From a checkpoint of a small transformer trained on Wikipedia.
Size: width 160, 7.54M parameters.
Each number is 50 + 10 x the weight over its row's rms, rounded and kept within 0 to 99. Layers, rows and columns count from 0. The size before them is the row's rms in percent of the matrix's.

# up: layer 9 MLP up, 640x160, rms 0.0534, rows 298-317, columns 0-79
# down: layer 9 MLP down (transposed), 640x160, rms 0.0535, rows 298-317, columns 0-79
up298 103:59 57 46 60 56 44 37 47 60 51 55 40 56 35 51 50 53 55 37 56 52 58 58 47 47 37 39 41 39 57 54 47 25 40 50 49 54 66 52 46 62 52 49 49 51 44 59 54 36 47 37 55 46 63 30 57 53 48 44 56 42 33 50 52 42 48 49 40 50 51 37 44 37 40 44 57 36 65 50 51
down298 114:61 52 50 40 53 50 24 61 62 29 41 46 55 57 53 59 36 47 47 49 32 61 56 32 48 65 46 27 55 47 52 47 61 48 55 41 50 53 50 48 47 45 43 58 46 48 56 62 32 52 58 59 69 43 51 65 48 51 49 57 43 67 61 62 60 50 44 36 56 31 46 50 46 48 50 53 43 46 51 55
up299 129:63 58 52 50 69 59 57 51 60 44 55 40 33 48 52 52 45 59 25 51 45 48 65 54 63 46 56 54 49 35 44 56 45 45 41 53 58 51 41 32 53 57 49 43 64 45 38 49 65 36 32 75 57 53 56 55 59 57 47 38 40 31 56 51 59 49 42 33 60 45 60 62 40 34 43 46 46 57 39 50
down299 140:50 56 74 42 51 57 61 53 40 59 44 69 33 59 47 45 31 57 53 40 46 58 46 54 52 54 39 58 47 56 49 44 71 38 44 46 39 51 56 47 55 50 50 58 59 44 71 47 53 47 44 48 41 60 60 45 49 44 50 64 59 37 45 56 56 42 44 46 45 50 45 43 61 51 59 60 60 55 29 42
up300 092:51 41 43 42 20 30 42 50 54 48 53 34 46 50 51 60 40 65 46 43 52 43 53 52 53 39 59 58 52 61 44 47 46 46 52 48 41 47 69 52 55 38 63 68 72 54 31 49 68 40 40 38 53 63 42 46 67 63 33 37 40 49 47 38 68 39 66 59 42 49 54 52 26 38 50 57 49 46 38 43
down300 107:62 52 41 51 40 42 36 55 50 51 57 20 61 52 54 69 31 65 55 45 40 53 65 45 53 58 51 51 65 43 50 47 52 41 64 39 48 65 50 50 57 54 45 68 54 48 32 48 62 23 56 43 54 59 46 44 52 41 38 51 38 38 44 71 57 51 47 51 45 59 39 48 29 44 57 52 47 43 50 37
up301 094:60 52 43 52 37 61 24 56 55 46 55 41 58 49 23 39 44 44 43 33 55 44 59 43 50 47 29 56 45 40 58 60 49 62 54 46 58 54 46 62 52 57 39 47 45 71 69 59 55 47 56 53 51 51 64 39 51 35 27 53 53 40 41 53 49 39 65 43 54 56 57 56 40 57 56 49 48 42 41 49
down301 072:56 60 54 47 53 47 35 62 43 47 46 50 47 47 53 38 63 51 56 50 50 55 71 46 68 50 40 57 62 55 59 53 39 52 47 48 57 45 54 50 50 36 45 50 41 54 57 35 39 49 52 72 51 43 21 50 50 49 64 32 58 42 48 50 44 47 39 47 48 30 41 60 65 56 43 54 43 57 61 43
up302 106:49 51 42 70 33 40 40 47 36 45 51 34 60 44 52 66 59 52 35 56 56 46 59 44 55 42 30 52 52 36 56 65 43 72 57 46 53 54 59 67 64 42 46 56 55 69 40 60 49 44 54 23 47 62 65 40 61 50 43 45 32 53 41 49 47 53 55 49 19 46 60 50 41 67 55 41 56 42 44 48
down302 082:53 53 58 45 43 41 43 55 53 62 65 67 34 40 49 51 53 56 59 54 51 39 38 42 43 53 26 48 47 56 44 38 61 57 46 51 43 55 56 74 48 41 34 58 61 40 62 35 54 66 69 51 58 48 46 63 61 39 56 51 64 61 57 65 41 40 38 47 58 71 63 53 62 50 33 52 50 49 30 28
up303 107:46 49 54 28 36 40 51 34 51 44 55 51 55 58 65 50 31 68 43 44 33 48 36 57 51 48 49 39 47 61 58 38 63 49 56 52 50 51 67 49 56 43 58 70 63 46 42 57 56 47 52 44 49 47 63 35 56 62 34 32 52 40 41 52 48 39 71 50 40 54 48 56 57 66 52 48 35 54 47 39
down303 099:47 45 69 46 57 43 60 49 39 63 46 45 57 68 56 66 61 55 42 45 62 29 41 31 39 51 46 64 47 50 53 54 37 53 39 51 48 54 43 28 47 47 55 43 32 57 58 66 39 34 50 49 32 49 49 37 46 44 67 56 45 58 49 33 36 54 58 55 76 54 59 52 40 56 51 42 43 41 38 40
up304 101:64 52 60 39 46 37 48 42 51 73 44 37 61 56 51 58 32 56 40 47 51 66 50 54 43 42 60 51 28 41 57 41 62 58 57 58 41 45 58 55 52 39 54 53 58 61 57 46 47 65 47 33 55 58 39 36 42 50 25 37 55 47 26 58 46 55 47 46 45 49 48 47 36 51 67 65 57 59 50 36
down304 087:67 50 40 47 50 37 37 49 48 55 61 62 35 44 57 52 32 45 32 51 37 55 65 49 45 62 66 60 49 42 53 47 38 50 53 52 54 45 53 52 56 55 63 48 56 47 42 58 38 39 58 57 70 45 36 71 48 61 43 53 37 43 52 47 63 29 65 54 48 58 62 53 58 54 58 50 49 46 43 43
up305 098:51 67 62 63 45 43 50 42 52 43 40 47 40 59 49 52 51 56 49 43 51 60 47 37 56 29 61 55 46 39 60 57 61 79 63 52 41 49 37 41 54 45 38 54 59 53 39 50 41 56 45 34 62 47 42 51 61 43 37 51 57 37 50 25 45 46 67 49 59 58 53 51 55 56 34 48 56 59 32 43
down305 080:70 53 59 50 52 58 48 53 59 58 64 49 39 60 61 59 62 36 60 41 50 45 44 67 42 43 66 53 58 47 55 43 53 44 46 51 54 35 71 58 53 37 58 42 49 60 56 53 43 36 60 42 42 38 52 54 62 48 41 39 41 42 41 33 46 60 48 50 46 49 53 49 57 58 46 53 51 55 53 35
up306 105:57 49 47 57 67 63 62 35 64 46 51 51 41 47 61 44 63 41 26 54 43 65 68 52 41 49 51 42 44 56 47 53 31 45 20 49 44 58 52 57 69 70 52 50 40 47 53 78 72 51 37 68 58 37 49 42 55 62 40 50 60 39 52 54 41 55 49 42 54 40 54 50 48 52 52 42 32 56 55 55
down306 100:49 41 46 48 39 53 39 51 66 66 58 55 52 29 66 36 53 46 45 67 60 62 39 40 37 66 33 47 41 46 52 47 56 48 41 55 32 47 49 39 44 54 36 41 41 28 47 52 47 77 45 35 53 40 48 55 50 39 68 55 50 50 59 74 74 48 29 55 48 36 43 51 57 52 44 55 42 58 69 56
up307 095:52 38 69 39 61 57 60 48 38 41 52 56 53 68 30 36 52 52 52 40 46 54 45 50 60 46 35 48 33 43 44 55 46 65 66 47 56 57 40 51 47 58 60 31 38 58 47 54 57 40 44 34 56 43 56 60 53 49 31 38 45 29 50 48 41 50 59 51 58 49 58 60 45 48 56 44 47 58 42 54
down307 086:47 42 72 49 44 58 68 35 27 40 54 56 46 46 42 46 38 50 55 49 44 48 46 54 62 49 49 52 43 46 60 61 41 75 42 48 43 42 68 53 46 28 75 47 56 73 50 50 59 45 45 49 48 50 59 57 47 38 59 38 44 63 45 45 43 46 79 47 42 51 50 37 49 47 50 41 37 68 43 56
up308 099:49 62 70 48 40 68 58 45 58 56 44 44 50 72 42 46 55 40 43 55 37 50 61 64 42 57 35 58 53 58 47 57 56 42 24 49 54 36 57 68 48 36 46 56 56 52 29 46 57 40 44 43 51 47 57 58 52 50 41 50 15 45 36 50 48 48 43 54 50 36 49 43 48 66 60 62 40 44 53 63
down308 097:64 41 28 63 47 35 32 58 37 45 54 61 51 27 48 55 45 45 56 49 63 54 33 49 55 38 61 39 54 42 60 41 37 61 66 50 45 63 37 39 46 58 51 40 41 42 56 50 39 64 50 51 52 55 36 36 45 54 57 51 74 53 63 42 52 48 69 45 58 70 47 57 60 37 37 35 53 66 38 37
up309 094:38 65 27 56 33 60 68 38 42 70 40 39 46 37 47 70 35 56 56 62 41 67 46 63 46 31 51 38 48 58 58 37 31 42 40 52 57 53 69 65 52 50 55 54 50 54 61 52 52 50 50 37 69 51 45 41 47 50 49 39 39 45 51 47 37 46 52 50 50 50 46 58 50 44 70 45 47 62 41 75
down309 087:56 61 45 39 54 45 42 49 50 53 60 55 33 47 60 52 49 46 45 54 36 32 66 40 54 57 47 44 52 45 43 56 55 61 67 52 32 51 50 41 53 39 45 57 54 51 62 43 64 58 40 48 61 53 43 69 32 57 35 47 54 42 41 43 47 41 50 46 40 56 55 40 85 57 36 42 49 77 51 47
up310 102:58 52 40 39 60 53 58 27 59 51 36 48 47 39 46 68 46 51 42 52 41 54 51 70 52 28 51 55 39 46 52 44 50 58 51 54 39 41 60 30 72 51 52 46 76 50 50 59 50 42 40 37 54 67 43 52 51 42 40 31 51 37 17 47 59 60 38 56 56 58 66 51 48 38 69 58 57 48 35 66
down310 165:55 50 43 44 54 42 59 73 57 55 50 58 56 45 63 68 38 33 42 41 39 63 48 51 57 62 58 53 55 47 54 60 59 41 48 33 64 73 59 51 61 42 39 45 70 40 56 45 51 45 42 44 52 40 53 38 57 60 42 38 45 63 37 62 62 39 49 46 60 53 50 54 51 70 47 42 38 57 48 35
up311 105:53 69 61 45 27 51 56 48 50 44 54 43 44 44 59 45 45 78 51 61 47 62 54 54 43 45 53 44 37 46 42 44 28 35 54 52 46 65 52 58 47 59 57 55 51 57 41 49 73 60 42 30 64 49 52 41 47 34 44 35 30 50 42 50 68 81 52 47 44 53 59 62 42 38 48 40 31 51 35 42
down311 092:49 53 64 50 51 44 61 75 60 49 56 49 54 44 54 47 65 63 62 70 52 53 66 48 53 47 42 50 57 35 51 64 62 48 49 47 59 63 52 46 34 60 35 31 52 49 49 53 55 43 42 45 47 47 45 32 40 46 68 44 51 43 69 36 63 45 57 52 30 65 55 54 56 59 41 54 48 53 48 43
up312 096:69 48 41 48 49 61 58 56 44 70 66 29 55 28 68 71 36 48 43 58 56 50 58 47 37 29 62 47 60 66 44 46 40 49 43 47 52 53 45 41 77 39 46 44 44 60 51 48 63 60 39 51 52 52 45 56 63 32 30 51 51 54 41 43 41 37 44 48 50 45 39 47 31 50 51 65 64 60 34 45
down312 091:63 55 64 62 61 50 49 63 31 56 61 44 52 50 40 37 54 29 61 47 36 59 57 50 66 39 49 38 67 43 53 49 38 49 54 53 49 57 42 44 55 46 45 52 35 56 58 59 61 62 43 41 59 42 45 58 44 51 59 28 56 37 45 47 38 55 46 47 44 38 47 43 69 47 45 33 59 47 63 28
up313 108:54 32 53 41 48 59 46 48 71 44 56 53 65 51 73 44 33 49 36 49 46 51 60 47 59 30 57 47 22 61 75 24 42 50 53 61 60 53 52 61 43 51 44 55 46 59 56 71 59 37 32 49 46 58 59 47 45 48 50 51 56 54 43 44 56 50 58 44 33 52 58 57 33 56 46 43 44 35 46 54
down313 104:42 51 55 39 55 69 48 49 37 59 56 52 47 30 54 58 58 66 45 51 52 57 49 60 65 29 42 69 50 63 51 57 32 43 27 45 44 45 61 50 54 59 44 53 33 59 58 43 38 57 43 59 73 51 49 43 36 55 45 47 77 36 51 54 39 36 42 51 50 57 64 53 48 61 50 57 70 36 49 55
up314 092:52 75 47 62 60 50 54 33 45 55 61 51 67 61 65 65 33 46 36 50 43 42 46 71 43 41 54 36 45 47 49 68 47 41 47 51 49 56 64 78 55 58 46 54 47 57 48 68 52 43 44 39 42 59 71 28 50 52 29 52 42 56 54 59 56 57 51 18 41 60 64 64 41 61 57 53 65 48 53 45
down314 075:57 60 56 45 63 58 75 60 51 39 43 42 64 54 62 58 43 40 41 29 43 45 63 37 65 46 78 48 44 42 53 54 59 38 56 48 45 39 49 53 69 49 47 45 36 60 59 70 30 51 52 56 28 55 61 48 49 52 44 47 45 56 56 51 35 42 56 48 50 45 42 33 48 56 60 46 44 50 66 34
up315 108:61 55 33 50 49 42 49 45 48 49 63 49 41 43 52 56 44 49 37 44 42 46 45 44 59 43 66 39 53 61 66 56 44 41 39 55 64 73 52 55 67 43 50 50 57 53 51 58 56 39 42 44 44 60 56 44 63 54 44 33 66 50 54 42 50 38 69 45 45 48 45 50 51 70 46 68 36 35 40 53
down315 115:39 53 76 57 46 38 54 69 35 39 54 55 51 37 53 63 68 43 49 47 33 42 49 61 42 47 70 51 53 49 59 43 49 36 51 53 28 52 60 48 43 32 58 49 51 66 52 60 56 53 54 62 40 71 44 49 43 57 41 38 49 43 58 55 52 61 48 46 48 55 38 47 61 46 36 74 51 41 49 48
up316 090:56 54 62 61 44 58 48 41 55 46 39 64 43 56 62 57 39 74 49 54 57 70 43 59 41 57 60 34 54 49 50 27 61 42 35 42 38 56 38 48 48 59 54 21 50 54 43 50 47 39 44 58 48 48 56 41 55 70 44 52 45 36 57 47 43 61 47 45 55 45 56 52 62 60 50 75 34 37 47 52
down316 063:46 43 33 46 60 66 45 59 54 51 42 55 47 42 57 38 50 51 41 30 38 41 52 53 52 43 47 46 41 64 58 37 43 30 39 52 44 54 48 33 42 61 60 58 70 67 42 46 65 66 46 50 44 68 59 51 44 44 54 55 42 54 36 61 68 55 44 56 51 57 57 45 28 71 63 59 50 61 53 57
up317 074:48 60 38 45 45 49 41 57 49 66 64 53 40 47 59 40 54 58 57 59 55 66 66 60 60 52 38 51 73 51 38 46 44 51 56 50 59 44 57 60 47 50 40 38 42 64 55 48 43 27 43 68 68 60 27 44 49 76 48 50 46 45 40 44 62 46 39 51 41 56 66 53 50 51 34 59 26 50 32 37
down317 088:75 48 58 45 52 53 63 40 53 44 39 51 49 66 41 70 49 48 39 36 42 49 40 43 18 51 72 57 37 47 60 51 63 56 45 49 43 47 32 45 49 55 64 55 60 43 36 63 48 42 58 47 35 41 61 52 59 38 52 40 59 52 57 53 50 45 74 56 58 50 35 53 43 52 64 48 52 40 65 60